{"n_head": 5, "head_dim": 64, "activation": "swiglu", "qk_norm": false, "tie_embeddings": false, "schedule": "wsd", "decay_shape": "linear"}
Each number is 500 + 50 x the weight over its row's rms, rounded and kept within 0 to 999. Layers, rows and columns count from 0. Numbers have three digits each. The size before them is the row's rms in percent of the matrix's.

# layer 4 attention query, 320x320, rms 0.125, rows 59-63,123-127,187-191,251-255,315-319, columns 192-255
101:542434498500491476494522409454491433537586509526476552499447482356405541521504460433545507496516547447475561513594453441461535532517516489448520555509553453543438518435557550496568514420452455
094:514559422458527546562538520508473522468501541503474496563450424433489555500568597541471515465521552459436451484599452464470531452424521404525527536585499525591558408570512555494445510450416462
111:492442523515474458528531489526519521566473536469439494635513418458471451507593568531529442475491526460535507481457433505478527588541500426435478609508505498566389451439413528450486531484439476
107:457493463527499564537437527485505543393560538575489549525593463495483385469420387483494616451452534446495450537502461462471530492466520519458562523563490510510454538528519452529485489526500585
103:532517586585498459492495424454585539550519435463469520485419467507518497549510445416443541580621561450446533503507502473464561533483534401448492495550534482407481541542536472482488528590551489
095:461499518553546521458481452466411373533520558457515552528510366475578451561549381520471451411549521503533487545551561555594448496593454541412528501517490501503526495499398519521520478557499498
093:595487526430575548510572516460500465491496481510440455415548473490535589555561565542566519490485515477477435457479438538593405506437543485479473448435515501455499496521556622395464459422493522
109:394483527483517506456507510575555506458460534547470475505442467462543505512543449539490437406438534437505484482498418466528463478588487543559439530616514407596458533532611534483575493467466481
103:514504507461443503596537477505441522455498391500579539438529543400340519495528538540625516451475520562557529495420554484528437496559461470586580368502534510504553525521576531447418514419522483
096:547483509547578499488410539568557373525486463484473492556455515407477404452479495449369442579568487464477395519513454590511496485492476626560471542557569522478433575461478528497564492467472485
089:464473504430453519516481447551542498495502499580586505566550401500455395531537570470569436404561554521425484463582505451539539568450519436436415476515516547577531553504477395399553551438436564
093:470441409377459520426536548488528499469515493548650485562414489472552471561437545543385578357479539537489486545502520456508510482430557472518438413466524515505505451519359544526557451557430527
095:550496508500503501544481551415424555485458523539532593468470588498483451562538576504468575578524488460451463486517461501584536522513476562475492490501535431531457491481526498515437436361505540
097:502470534507499551466434505516424474473455513425582478420487540516597486501514430521518499451500503549550574494537517525497474569554472541587570443560465569413493572428465490528593544539500459
096:500492536486488455397466487585439553444513529474523437503531534477475522441502511532551391498469547531536480474498524517552434511527452558467504446544537509436444568424561445531475500514495431
109:572494485511431502476510451461479511459406549467504477616472457528480508500555409550499438435492474465484448527451493621519479536485478556456569497509447511577560440478479483507455497444468520
114:580515519424550497528510506438540444520476466428522554454492518506518572492537459477546541486512457513490441506490411493639427491471569525502525480526447506482509463516459511469546424462427508
111:436464473532487559453512506520561427458493508514515599506503471450449452501528516520453421508595517441448438497480534441513521561513481540491425562506524494609464463515507495449588476507386541
108:484486420535526466494514462521523502431439440454514556478486500509517452519584390552527445481445540520468487407497457520363514483550473478578463533506523555520456536544536531519479485515595618
108:525502474512594520399469398522543480514492534386450384533471494398448441418467572511571544525619511449578513460559441536470477454452488488465452495418497457486482534526483579473542493564534564
126:553501469524571576488556449537529468406385555375479547530532504620528523466579528601409533439493473547553470477367451547520580505537567526490540461567488535472537486416475565545449481539487489
144:498466568409442453527450470499502459592489549495572499519468470463442471436485503493512513501462452523472485514498424494479454466509453450477523453434530493509458570506542491506606484472485468
119:533491474419522445500570531553491479484541663539546504509450557490616429444508450461508447525526475445452463566493503512476427586552537510554445435550518456519494426576400448530543561465477515
114:468506586390504520516453453550452524431501461413476550501463478486465434477506506536537450516498387612541508509467488565500459519549463508545486477469467494504556438450562524510526553569477619
123:424511489538586429407518476538496408489471478485482429582428513536495472385495482571465445549521425507504475553542501515493488425549568501579430581453552445479508471579480472478494480563494526
# layer 4 attention key, 64x320, rms 0.13, rows 59-63, columns 192-255
104:583375489484481457478560490495430495429487583577576459533461458466377485529458466464594466566469479483460529506460485539558502526426519537513474551543520505469449504451460520490577526561480512
111:524583497422453579560405484557498572538526462461480520514498529455486565497520512551492513581477568511484423548471497487482550444469453503499525508562572497454527510506470465443495564510467432
110:493513500560470475465460464511461541513485550392516629599555391502379559509530476611534508593563484543558476449420467530580446399467518506438489496422450538529469526444467480527516569477473532
101:517534492474529444555495474410555514465571523495548504492559466503505521521434388493419474554465412400448500574569502509469446536500481570508454525523456439563527487505505480498550401480434518
105:518539469519492491542457384527555511549496403549443542543494446476533380482456465563560528442508530531449471549527611482463518540523569550437548413560485480486500424581575545450443505519562467
# layer 4 attention value, 64x320, rms 0.1, rows 0-30, columns 192-255
097:517481516470453391451528431468473487406615418410515536497481438511479609540424481472519530559559502481456452449489487517523335561510548493520385459541510507518421566491551477606585458481487484
099:498498540462543530550522524543460537483506530453510580543567569441504506445544523548572467541552533444534491473444479458597435490506485607584580472459523423509503595522501535518424577452521500
100:500400532511458507514516495451474532542447463498464450509472543576466447551477448456502447397556458510491490559491539623493557514547537487456568457465479442512515528505470608503474493500473391
098:434594543453450499539483481521431620487448548507532463558486543419629481496483449459490489486558501522457517503442494577504533530531455485485471442529440431455527614442540458548552502475414552
102:540436359504508464502533589567475550511515490545563476502530527463488521515533487529504406487532556427456525552444513481494545501458542529553474477524496451480479510499470488426554466524509501
102:428476492500472450432478537480533537451480490543606535494396506475490511397497513472557566519537523451601508494539487527512608585491461513555449504533487482377513425485506513501489541546528603
100:521549541481558545444409569535511524461466561543483547530521575441489512512436476574471504539521451601551560450438483540527448477565580509483462566594517532519504472475531533527552462465548482
099:479465453535403445594577525530511404498495408608545479500458475444540541478477512513547419494512487546522550515532598488438516503425402471516462486501498472516536467515436540471480584525465538
094:498478483476480453503462601534552601534517552442454534488574392479474631571487539542499517440554493512506583588543561445474571444535493433481624484561516459509461525456523435446520531522557402
098:554544437461399512556539526536461474494509570549506417670498513500486507514382481555517440445503526416465442504501469604422510471483446433479517391568600595473439524403575531404466505558486533
103:509537538489511535503467509525542498459541599518458572530541452563494516637517552560517463521478361548449524515535633433482506512573579577419482459505468549458532464498420535604564571562519529
101:378525456594485509483492411468538605491488422479520500447415554630462524428424514508535511452497456478469573529497453487493495509400485527468483432501503443528464391489527500456503476445541605
101:486494497503612530491516565478573510469604549504479572495470495534517566470512492485531563537484518461495478476460452343513459454509453376503490495489495538488453471435506471481484574513439575
100:457589556510470499523635456482459514518500465459441503473494451504589484517527442475509483556439591427490521509512509509555483497498540557527539475488426539515459517571472557512513605457438504
105:509478447475469517495492465461419575587430414535517445466530495478474497408478401556509512511570461488419439484479532565448526524490521582463524578539493492471574574501533528545495478460382474
102:456565536437447436517384549535403547470585535570492493487480417562491523491492524565499443448489400495473531529537502519535541498540506591564462527497512537551520417471474599494401548483422575
097:466479525491525548487485499441458469551555592540484545509550526411494503469450512539557524474451517465528517505591537483540539535389556487502549432578491473404457457493495582513506407447500428
099:498519496553464457616465482405511438454543489478513485583499548525489500504527547414456434527526492435522468611533538553436474566500520447437457479552482417506593435427450586520493542557558535
098:484483496571489496554461521446506467574484545492602493522531394482450405511542504458525420540506500517437411531450519602430520511413472503545559533508543546521498626510418458571430547428418523
101:481520489485475511529493524423483450517463531511517429527412502510468420437452530479446547451502539475335532583568526492583434498544467480507460416420456477559461381453520510507505538502515542
102:442574591542528434425506583564510473428457484524554508550663548524516514566470521512550457524379478473415471526637436543467509534481494561617472450507431521535512490543466426619494514433511474
103:493503514480438536447553470526446483455414394546485496531452492522455445439500587554486495542571557578403533551527414502470609498480515516518560499483453501499479448518505432434518490483534491
098:575524378470482541433582465491444458429460530484491478483556507483478470424437506502529524536465494417463550475430545572587435573467543439469445443503494462540480490497525445401529480530466423
101:560436458503556501532511509481532597577495561514573501472547503568517457554571538558645568483509567581538534485440439454469458546458566482501462508466480500443483499536479460473397473457476410
100:397499468525481551497531490470404530558495463466584539554452527480410438530558562539424551501543443477565544444547546536446553431442435529444526533514530521533577569558490539514518437553489514
100:468376481581459502481445603509475561490498498499473474504537394486500447586522533508527481437531407578560451501580550455483465516528473556440525515489470509439481489408577513410538451492478481
097:550419450391396477477547486545442513451400412524461474504479511540490529517422474439559571464560565490561476469537567550398531603484396499488522478389520566524441451478462471511545429478515470
098:460577449520466536481439565421488456569408575503514527547521532530444527545474555507445533455499395606496520452472431501502419518537465445457415531513576512473572471587513458564447482497494587
096:448488555481600464547506506541516473518383478472470397486409469495488544428485434512478552497495490582528496541594470482531473500416600556506564546480556511440457604487464375473552556555560564
102:452432554439468530417454496432483538497494520475475554460505517539565506475532508441508517455527538505587544441508524504570535508504475549456452465519543455534428505494485516525521477401434483
097:548608516514582478486473510465582520506551619498604544569532520491478485580526582503463484483585476492514444530531540546526498491504488527526453559512451483523544516515539485508527556596457588
# layer 4 attention output (transposed), 320x320, rms 0.3, rows 0-30,64-94,128-158,192-221,256-285, columns 192-255
106:463456517603540603477459554474569577598450480510411405460497584533517440519462494534480462466440497521483521605426514449349569470497461524647563539515506525552572512513492486447519588437515472
113:568553534613471468613552449428462523518524458507500530481429520532525516527455559418508494495491532490407545462521483500388507496444460457460456496567550584532398532523442603521537503497452471
109:464553510581488484471474573579493464450521457547442509446481442455548561466434510519521539513441615518481483525557404484543413529512515430521471530501479533439471439532458549451512424451567577
107:577524517539565426540505550430505553458594436531498530475567469483463495463518450538569542458535468455540432587528510499509487448398543438511488478433498549484497441595527551516517454509495509
109:405496463433503513479532443529530459428485596424483474538501428622443435497581534518484495467510474596467520372503453470597453553532475445438420616473524625451523434455507557556471475466531473
109:561501479507536481491529538483497517581483478485478497520557517521484506492502568468483401450525470537510511490431566446505432447524505392402475593476505479491526548530504454550455519536440399
109:456460624482430495455593455447510500567608445561552483511424418559518412535506471529480531538428633469497513546506411527544502519486431568540524441443558438471476531502462533427531564429508471
103:484598485478528513510386528478570612450483529394473503430433493544491497552454488436580483442449477366518460468533473477507510440524450594500569476456550455498445504455535434543550423510644463
111:566480478432462422534438523460498408443495414504516483443536550545495497458524537464485483493521517479515471354499476556521520487431540583583381458430473571462563489597467535461458476581381495
107:457518567593531421521582538483494512580501426526522520485534474442523445498625588468500526477460386596478478519466385436562517553552521581498471575493580414505546422520398471448525525443462525
107:581463472461484500443570570491450402538434514472592528395452537415411547444501569494484507484530548444577496453437424529519482581464519436481455587505544424534459482569530513518495421471521513
108:526428502402513498588425599517472445602490579544525458589605529452561454527552502529454550433481519462518516481554571455514503452586556437495525614527558464477515539559421599556527505505478432
099:533451452437527431559477465461558442537417495497371466529530486463489603554479528561525408401552543558585504559457565583595475395518509527409522478452412533468555497439453495494556554515497488
112:527478502506495527482365525542507596488536488466564500407538507506458521500548517509439538492598457557493531492537476579483472562503456369452478557576499489454524414499559492456506455528480535
109:467489502477482488472483486470590434423537536543522459485573451587547534482559613476481412503463541520623493525492399509449531402448411493419442459492555480482508437493473520466549473492592521
114:516535488517516467535616417457478483521473469460433508497552557429563535578497524529531443507404501556451507472451600435525463474513544547554518533526402474441497523498506426434488484514547478
112:462542555528474475516521477589558530427468482456556495521538482631573438489470556493475582530450526558489486372427439479430521460555450506489448527350565519483492553475553475446530535526491591
115:445516527425498484493522458515464556596457543466525521460533455599494510566576434528459587517500459509541540449444497400525488475438498539538510458496463529572431585536502410449552433443511499
107:539534405554513505528580470478502556461595453407389525546517504570601518437450476553460597484487418520422484424547521441548435519516430549468457506522498557505422474421573498420571487563566578
116:528548492590538531472467475500577511502448600432487480483439467541553550550509466451460453476510514479506480518504455505463554521490604492508526624590525508471522477549538499486467467502493494
112:487474510429493473478511437451557500482489432533462559514392519499508470366532369464515483461573534472521558487522588539548446446490457466440502537418531403483464563504489443495564454602458582
112:485418476516559504533481519423479485514514569481376448451480397512501512525586515408522582532489424577578542450514514513522370507479543546465538522517504537558522543491462625521444524526509561
106:441435539576477436539515535497513452489516472446564463587473535469480545446495582534448493485581556609517473554526389531408508431534456533491564496489531471552520566580524487638496520491473575
107:513555513593413536584460467410488502450502485439518557436392409514531571475398497405489535520504510492424500519548472583422584519546503448489584493557419405534518565430480443536468516531452529
105:557431574527560481556475510525555411442453543491384453570520557491459534519451441579443531488482482605440513456503488426589465577563455501500470504487579446538518483526546524552481437540475517
115:409553545450524491495529388392503427462517571523437474518511529453525543494444495416493522581467563416434537507478426483408497490537518523459551547512590460532510563468489561539492531517458456
103:459607537511443527486477479504519509473530575532463544466507452495511548452404561567481446563404476476508575464489433458515493454526530505506423470567486427538488510478537588552455613449543558
108:487544590524580457540547598545542530610547475558534534480500577473454506444481482453537536448461466406466560532498556562488520440482450470453573402520464447533463494552433531514520498574521510
103:516457487448457517509425613513461456480598503455445501408532525516562513475460507526467474551468590459487480452521436422476512491466414491458450623543513490489413436537542472520405460512407441
114:479556463522425526555518435549479495455474436475487369504475447524445458491510504612541469594494444491455494470474474559492494470485488475555535498552488515497493503514424565549426534597596532
104:465506467464447583485521487509441515507441445509373447421458496533475497383491496487585500497474532480518449404604460467449498538578439521495533452450529598512517527516550516554493490449510405
106:503548441418438482492491455460499526527444512466456507535487473573506588472472527528564552516546510508497440478599575554625498463550491455405479429470567494542418516522525497550424452535373561
106:495492580433511417508450572476475423503442498544479455521528557506424553429518503464429470531410473551530468522527565549605564488466609497503637462504427419520559514464521423467496505535531532
101:543452500436535446601487358494539484623390532504499512524547586549347490445491498470437387486565388464526479489461541502429440489559457565467483555482389471540447594425512585499661471454466495
109:491448488448481511425499547533466469511479466445436531514446501521560544515494447494492498428447515553523544503485564490468409475479491434470450487614496487536526461516502467422508516543579506
100:515564464553474409572495488531449550502523413451354590438578555477531530464521422451445522606509467457527441534425563436432554476459527449498524413523446525553462560463567422543553593572474518
113:538468646455531485485508427509485485518498554396526514476432503442494449590532417581486509581469519532437459575531438593552557450492513636485516526525530495495463492584453529378550492539537537
104:495566443558515504528401524509574611452490479536457571557609482538503496534450514468567524508551439425566532488521582536453535517484594360515545479536445486502411455435625478553493538494527550
115:523465536529432466456531438565466479503524333568468530439584502499487528409562542515389422618455476523427511537444493511531477451511550471557484510576431501427480585529541543420547554452505448
116:541531483595447522417531468531507606646521604528507490550478513454511630439495512476509488533438523540522524662424560483418574479518469429462617537502526571422482467464509441422550507459553597
107:513544456486526512491426415505453431460527538474537549456448485490470491566427461467448579435575504490554474563544507511451409444547470408532534471557501522539398605511535572507509527580479501
113:461426506537532453530422414533525463510521481545560499520476513624628454465469485529520483421456527527418564536511524521449511536510476533565454466556544485556492453481430517525494497488565459
116:528577509546456489385581499504463480440446416434427502469485503497518503449533494503471489492424555486560431466448437535505463405480466530575503476485509487510401638516543434464561497405417462
113:496441501597486506433555489546623466439537467527522487467420454490535399570481461487517522573500471451449475527505499506523599592508532538564457559490550485510454485481524554530431552494566505
096:525513581547535576523525470575474515477517516555537565482514521461453555490474501512547525508415589529536521527417483422506448492452541549538488519420514491500548553430501546510522434414478478
107:620452515457460568500525537554449579583508494438569487449481530485443555451420403494525566549599474509369584451526578495600457522549510531597475387475558545507440479528460476554434463402527408
105:487415509542512537477470527474517502615482531508518513482443547576500512456454478449531585543509539517493526553485438571477474506442428455384419444419615544565518521564488506522539564588548528
116:471480582472571529465539569499469416446487499491526513535428492418416589493459504514501509500505485474472560577561518518634522527519510497532489469608524453570455525503497505501516560532477408
106:516467543519494535453467451495589438446546542467550423582400562495470471428531604501526484443557555509566519523562486527447513577524529566435498515529465586460512518485538511468486537525532479
107:450468554395490534397483509439441546461434529577614478437595518543414461497476522477539426483585612464556567476478532469445520387494515534417479493453481447522538505531519610512445500477453488
100:471513478382448486527519525604402520555469504516539470464643530481509460522497517530485437463479495512450556424464529517592460526504577497507510388487445397480544574545429503489480520462531593
106:602500511635360519485549461563458527569458560539447490459505547480470580518474488540474539522542567584487514435490483430412440463556550471550459421557517516575459484548506462546533586471517439
117:454545508561414506499463507486431563567489473504522460515593452579482528604447548624529462448482584482490529494455559445476585506389505410490466482522504394499499553511423459482525478429459480
108:498527499513477539456498577507480502537553474486410588501502465544614467501550440484499490515415483486566460509463496429528606526494536411414470558417514507467569492586531498438551505494509513
106:519519508438526475393463562532477489560496537504510437532515463516396521525552583536584464515611491568559504450515516503526507388550462547462550519484545552539435462571519557531518486514533516
105:431551469485536508455534538534588534495571507549606567471471543519579449478496495527520532416543558464479459564565504515462514498476542602457514577441529518471437441454497494571494477428538496
110:583517516614495536611439433504462463534570518525545553442610513510526464481516533494559482424492469482484546434410533457516475506508483449508477523484402612487499499522451506482479524437496507
109:493445500451486461395448481469502517526478479441563518498526468596541595475476387429456451422507489495499497471483528516566407540516428474404616551425434542404468541496481429489494474548560555
119:487513483537491591430473495449424476444472466480436494452512508458538510521538507489518444457562624507443479567521447479455571528440512501613397548447490505495502515506479432504526530464446476
104:455522494552518449515597440577465489476471473507505553525520471482449457447540526445507482461462452501523590503494454545462469452563540555597492420479509540610577573466488541441627478510634556
106:453441530551528540436536611545456475463473575532482622539527500529499570542487506336486502558508505559555427509547512450521447514521565505584521435497451468510525460478535451500553592514488491
101:516471503455545451500501536500517500417495512546471565490488470488635502542497434495478477495540525457535488465471482557532506541407435384496531583475547451491501530503444469591390600491487448
090:573566524560470534484469424481415522528656524402550533603497507481398471448451466457464427588506477500495465482467507477528476489422486477421483373433522514473449470505443488570525489512522450
100:596572517479401457388452512561426516486581477527437463562598501422499572575532436517488483515462360585425483506498471489525450454580451543510462511482535498494610489509463441474528574479484448
097:524604503513484492435508505471489585512488559396478513536511378461469488525498552513429473503552460449608519480421555566494552565423447470402445480429506496464474428548483400539518477521378457
091:494584503494511524573507523483472447521484573444556524512497563527453526529443513458503407584542539537455456486408462509466512537551541477553526435498452484488478512503485452497554563453520540
090:598557516603499517500529455536499489634522475474536580531407464481554436428458502522517576503488543508598544552570461563438499397429507554523621505455533482475484462496486475459541399521533467
088:497486575497474489542475526386489469493501454457562494520486448410517485536474582474463532487519502453447504546565493467492575542499563565495515381463542563513524531450416469427559391570520534
104:553466425438482520484526594609487521445494465471504403458557471450611507622511544554554502462528356393426431524521505463457543542626477545514516548494461516478543485571451477531549473516465489
086:486485526433533455556520553527552419505481572506536468540549473503499501528522431484500538480534471615528444499484510503576401540555537551427424561487508572547498460499468439524492490394494618
092:468467528527528500540627567480490435499467563462436548529427573527532471440444473513518477528484512494523413458503475455518483595460592418454458619553405438565515598500514468574515480471579474
096:490452474441524533440496490500529561447496555490437438536512421523525505504448376576428458521478579536562580417544624476560471450461417440543428524542422492470534572505544501624437505513580456
091:503500512462517501526472501447598482439465558555412435520578518547536550543571459530499459496433482499486484522588416580548599458509548540468519487591421618470491517441499550395508544541488577
086:419590523557507582581503479424551521459466546540535467494598500479443523435466527487497608518637520412519487553485468567438573539480597501514418483474490491569482473487416538409439539503550583
096:488516432378412507474511479526464513423568648478576542468425529425461412385468469443533482524442501429480421411399537462364543518457577510452494502462607488470379481574492552540494539522512388
106:497510523485424488565456451424492397452542451482432488467433535540492413599512471427466521500458507453512456505621464538510444521563415556580482538455534539373534484495438561591516500532551488
093:486453489532508535437507499557465565487455538478500536484475452459446533457473485552425471552502507500495542464565483399470486582505493585488531594501456472492526520478525479423464458497439533
102:519545492507468521500495562488619541519477483481544475578493488472425454548569578492450539499597573484530429530404509516465507519446542496511394560531512494423481440532559460625578575440468538
083:516555424484465446468495502450518467520581544579398622445596570473516461480452441540533432498532505477563517552456527479406485592465443522503530471469529511426678538452492502555455508519602476
097:480593420554511546577516513491478528520420526493554558433554523451488426494523561505469527526509515477484433495493449576532621516525564455459531508464494531531559426552390574520530432429479563
101:483442523463479492519369482499520401466519572449494523524536451521411441483593398529493528521463509503541555456438467512427505467462490476517480580555489483456525542563491458565547552539539458
098:387444484483484459409442469516466448401567455510501447613483464396425501517515485554521512550603472502517505421509606430504452594518447522435530466563632508502421508552493533475554502482514502
091:440571476490526522534478459472479543461558476582444575406498525511562553554469572462533524427432494421409546516497523528515485498532501587579446509562567528582475509461488468536397441471550451
083:510618462531514551507562402523502497585524514511635589502542550512400442486450428502434477542407447486508435438494553534449516523490518549561541549398552463475538489527526457523551437533485482
098:543496584428528487445515458526493452488556483597480549445551568489451544469492422568493456392461377553371528486511537522534551537455489568488458526400478437462442420529577459435481498519514403
090:491553486486520367509515475533562433472493529490411568534513671493480531511541424573484466411437525507537582479538541503482446481525522534494466535519580514438492461530452629450533456530553457
101:488554521551468497561494445544482472494521491527442522489529530409513532536473516450598515474533485528551433579531390565475469515524491476523485499459504498493517600508584448540471526479498459
097:582514513460506528450573555524549570544479439495559588517526423468415525449562489502498536558488531504532562501442562571562602494432574432530444481426454489461365418448474478470471496519476504
094:528592542592498516482541497552475517541486406543426478457421439494443457531598514533543548571565473499405477482522446554541618481529471488509603575582497452524433520504501491421382440460539539
089:532524529407434470520446443579524492453468570582483463487512467410479543509453454491622546521484472447502422509571420487567446491583435587571513533473478521424536508502483526434565509491490543
093:629593505516460622513462456502525607529434555488571510511434456501551546617612518464537538442545390486457613498512548511511528422441455484456545501530415565537652496484449553479456565468559501
088:478520484471475499458491594403486579563477528528492466584570501495458550455514542456417563582486578471579521439484427411473558553442525515503466542400485500493478488461489407501543470461466418
089:447552535602460525532468394498558490387576515539453518535451407563489493426481501445515568571509456529503616540463527517445449485596524519458442477593497442520487424438434545515491554533488551
097:422485459430565431536539526605472439459466572515636454501581451440498599483542422434499470473490467550487556523491461470490442559469374522520559532557466563397507458470479554402469509516484557
094:429404403419536510578458497507500482555468469531454457448509408498464419489537491486566560455568559453600410484461475449509505595570525442485426530396463552498514439542485498508470450566567534
099:391512327476503496549523513441477512562534566542611572557545577502416456503500522423507485551439416527480486414499525414473530494476525548507506461478521466535515536464487560525511566572534460
087:522404542493460541532548491507524466524558417511560503450528503557581426568451538509445470483541414531454573493530497539541479463520407587480447606461563582601522470530455507511419543516581474
101:481602634468415544558428473486513552500524426585498428526465514498507588563536492495524532513509497547502491509581533482460387459602522480509517561525486473422479480567505454471517479483507540
087:467568484457509475469435442552546515458532474524489513574538587493503538571437448476583478472468478506548516605524497580409412486441492525562501396561569434515517456517473462541442583483574491
102:506487457566514502527403456477517459567438595527555527480481496494418555442443524544499403465508525501427478447461575503501452501448505517527484492419474570474553528511538433566465428544481462
095:514422470524541531446478472439474469429590534472594569596504446421518451533507562533476520543444496472505487532544417492480522588596484423533499436504477483502511469505517596479450557570432504
089:554548513548530629481389461538515555418523527496496447590525434477450485511512420471477596533449480451425582498465498482539439477540481528469627475552564496475480485454498493541539569441512512
098:472491472479477534457456434515568432485511528508533511427434544522412473543530515495502531588454424483451554494448569581485509495545409526408604451507330482481486488483508369615552487443585497
101:543533501482531475515454459535475520509520427511567474568549572451519455496392459484433567484481524450488473546482509462449497523499473521553558415590517426516497538547491415569486424569420440
106:483532357563531483416419515468515517484548461540511453532518548591373554543552474487483468540476501594494513455466464462594524585493531509493552518523515540520490549430541470551501454473520460
086:476619538528423580542448482469451486494522522532565494466567619568513525521592486468498503550446467520484519501542439484483510539501435481471570493527397459492494590461476478411527369522443529
099:477483517460560511471555564573540468484498555587520449545556541465540477398430483521544569438546464483504486513520560478511435478441503601487571416402526496483489585483414560459391514502433498
094:475559485608571457524525457525434479590554502504479534538420592458581485534486473539521548441485409463510453457513602522552565529467501490471550538532535564548492522477475453481600522595400528
098:481428477501491451497484452492582529459463503497563449518489465486405480367564449561375494516543601484542482513595523578533590445540479443431630393504545491615516553418413444554487477523483521
091:510442389562481472536451513558441535461388498489492360554431494515427503451485546555513536509485479509478464555477539494630515501476632483538535456483450535464480538550455498446504493464435479
094:551471449506590435464506565529480503511568382515516509495495598465460565453456530505508506496523542606387411507492547517517403428458469480487517616457514470515486481498517468541558575525401490
094:332467544489508583487562411550480518506485429554501493453531485514468604538600552565498477606495536424565500601557483493575580554636501524529452445535478469568448546439482506553440454496490504
103:497498481480403412397537513416509524433515540425403565512505570550498538493472523501554524508525559518464495544475499548546513412454384528490467497485485536514457481492498533518510456445481455
092:486478500483551498452491528491537443549495438415512436541525576441458490498537493548515443513522476608552502513519431425568470487475468497434542521529522512342463615582441618520476512493543492
097:488458473435520435462491490513550526436520444554544599567476527427537544497526464524610461435452449455520434566526554600543519522553467491515408448488513508460569469467580500513486615505416540
095:462492520580555395527473431543551531555476538469560465477485499488561436544473537380517545522475439394527509548506532492450499467451447469550407456516493540537500553559436533416491511540521468
092:523489440481603418423499495590532477500491498527515463539500495538511522428553499528502493524489520486550521464495542452550514480495417590530442533514529540541586529577549436457551533521508533
089:453486451498538534457422424459445552469501415480501523483514513499555494505496479453449404562523514446413518491560550478444430467566491468515526455464463539510382483515420576439553550444492436
093:457495466444441471511502546523457537506460438534559475481401576598561505445472539587494517461507501564490453598506467527458480494497494536522497539552487497521529545615540447502435469487592532
091:631550452481581513484468540438487471430518489505578416523572606426521525546489519517468489545514532605559459549385519452445483449443496578521497428496549514453556510490499503585472424645492504
091:593435439354508565477494508503495446511563522455508473481518548511432434403507458503445473530523543588553455408504496552528454476421582583460517499535456522471551420440571518546393514545469448
095:415463526455568426460548506505474371494575497502451481524517484418515438529433522568521487603493472579450490451400457492507456559481521478577523454532466466454436480473526569514423489449491452
095:461439481472588485585518448547540485537570586538534550495335493430525450521473458456534558485563510532494522478532551471532456504550494468420577546508441469458550478453582570441539521548489511
095:559520508426519449497503484550458417448477541510447591533457346559523488464533560638503582519523521475575518446516436484593494481570546544481513519498494502516550476447533495516522480536612541
095:457503465477537632490573488562518444484510612451539508526480451567494371507554501512427525481491442545576549488489499498509451505478443572508527471432466499548475495433599421400405430482519587
099:512539583466445507454516462421531470564468514474465481537475514527475459551532538501590446423503496448420497448543559493486542399511558529600454539491515525559496537499474427451492648449518483
093:471473545450518585433508441490523515505412501507537489557469461537471541449506528464455481443450451484534429496478572555462551579550612490522539525584518464502457492473429424452547455533495440
097:474414608559623535525462539466517451490517522496430499531528697503473476477422485416532565502528506407405483603544546530525588513534524512441461429531534486491439558525522453524483568558496457
093:545477473564552489579556515500438507582506544486517509445520574558519526400493438475524543510416596437498442398437518504472565471470431538452524495523533549492469493515492564438532402456445531
094:569475486450562439555552462500368442435430517445477440516502541482474516377551568478463528483570521507564551496568555510536480513503553500406537471584557549572557532521487484517472455521459574
091:558433502478371516454519471554421477575498548542464429521528601491439551409512520457441462446556482561457513475481654454431539534392561502479497521512389471494493459498526519487471606548415491
083:505510516476494539505495455470479514521412509487504508551498455515538489516555499583518402487486480562530584538549502473396461537534407488495497425475510477512469569401607492503485543471505503
093:491535529554419538431514507550487540469414476474516530532463517412561564440481521568524539459552583472499401592503494473437467503438644466486429493480526562524539478530542568408519483439471554
086:470571580513462492498587507497527566427606450496460578535475408433497478561462414369532435569524530507496615451471527461513507476491418534508633536437503460483521522468466522476457580455532482
088:396470612471516479523573481480520582453529454446471554444400421536525522510504540488553454561550425514495440503392508556535411488529434521556460502429432503515530418522555434466435438578497548
092:514499489530541541496559447524458529438488508432496494565572507568450491460470533507411510568488444575495541579557413480495472532523508491600483560486545464546456507520525495411411397401542482
095:574541454470478472467534451454466449528499530446550468576520457439456402578495517538525557445488436451445432510496542485543555495486607498505510400514513486597480622490511460481583578518494429
102:447523610481491504477444503523487501497464522509469552520476484440493410570561483477541557496444540462507527510534578564516454545551523474546529432494487511494481589487596482555429637553422538
078:526499544460464536459402521525521415419474515542494400537499456513492501469486483552480501448477536452576473469525468502470438527496567425489487489470486522536496472536539515421491512509442479
087:573475463456516589485421495406478554522592461419439473550538509499474576514550446578511357575575440451582506527552486598413496538496527510542462430542447496557585471615462512539537531420416415
096:524487554444535451547474520557557437443562489622365509548450554416502512543489479471572491442507531461551497511509592565533490488590472533455451485491561493461465473532553549484485572558471473
080:399530613445503536541445531517478409537487547558519460456486578404510510458470624438473503432473512454483525452520542621470530537508531466562546403490487426506526460463547465510557540477423430
093:500544493541531484521548600496494578463522401598503390475561614423489490529501444576494527487515503554522447602449496424468514426448496521529410482377465510483476566494515482520560571524464479
101:496469468487472518482471525498447487513428604429597431471521456593480522612572608517488471517515452516544472514494431501464510493446514473483491566467470572498542389552505486422531446416435511
104:564538568496501473506473508535485475452583481508525519513457563501515481384433479529477490520477574445479482585475486436433566496523449497521526461529513497522479486510543403527510481475540524
089:548594384463550525560494502452594534499498466503358555440537480381459484488513560416582500586508518492519509438521600579572543502550585447510560624590559448552459442461417515478468573524521505
087:508437529522473539476570458544493532494461472529534508637562442528518410564577534477491493549568499526460465413369495492450386532449564556523468465446564580486566398515450567550501430553512531
101:461513476541441506375495460512449500527459521478515456451493408536553479388406473516485531531522523404525492524486560491468516497394501481527476462561420490425540493473498442476449567494573548
090:508466437511487550452434537505446560517544516489475409528492425549488483460533511531470478512500430537555458392496532488539444526391406571516459462569448561564526467525507556487566535474512524
098:507401536528483494473519528454391449539568579448565496585534525528471474520516582527476494468455486440476502547497512427478452457391543476489532511467543579537574511548417484452517442458344464
089:475530509556471497514507478518549538428444490427537460626504369612591466514449493526327433443510571610555539543475459401442523506428534472533530533577532500488500470430546483513399513492582483
098:463504496520532509507483403480533469488517482530462536578537556534523490397375472493461520476494472503437501539532604534507489557551498502505481440536557464462493572449552450516526532527433549
091:623561577519488447568400495495529450522522549479508489484548470524445440522506450512523432429461565459550484566445436498523476468506457576502361371465521526471448497485637421416472515420535570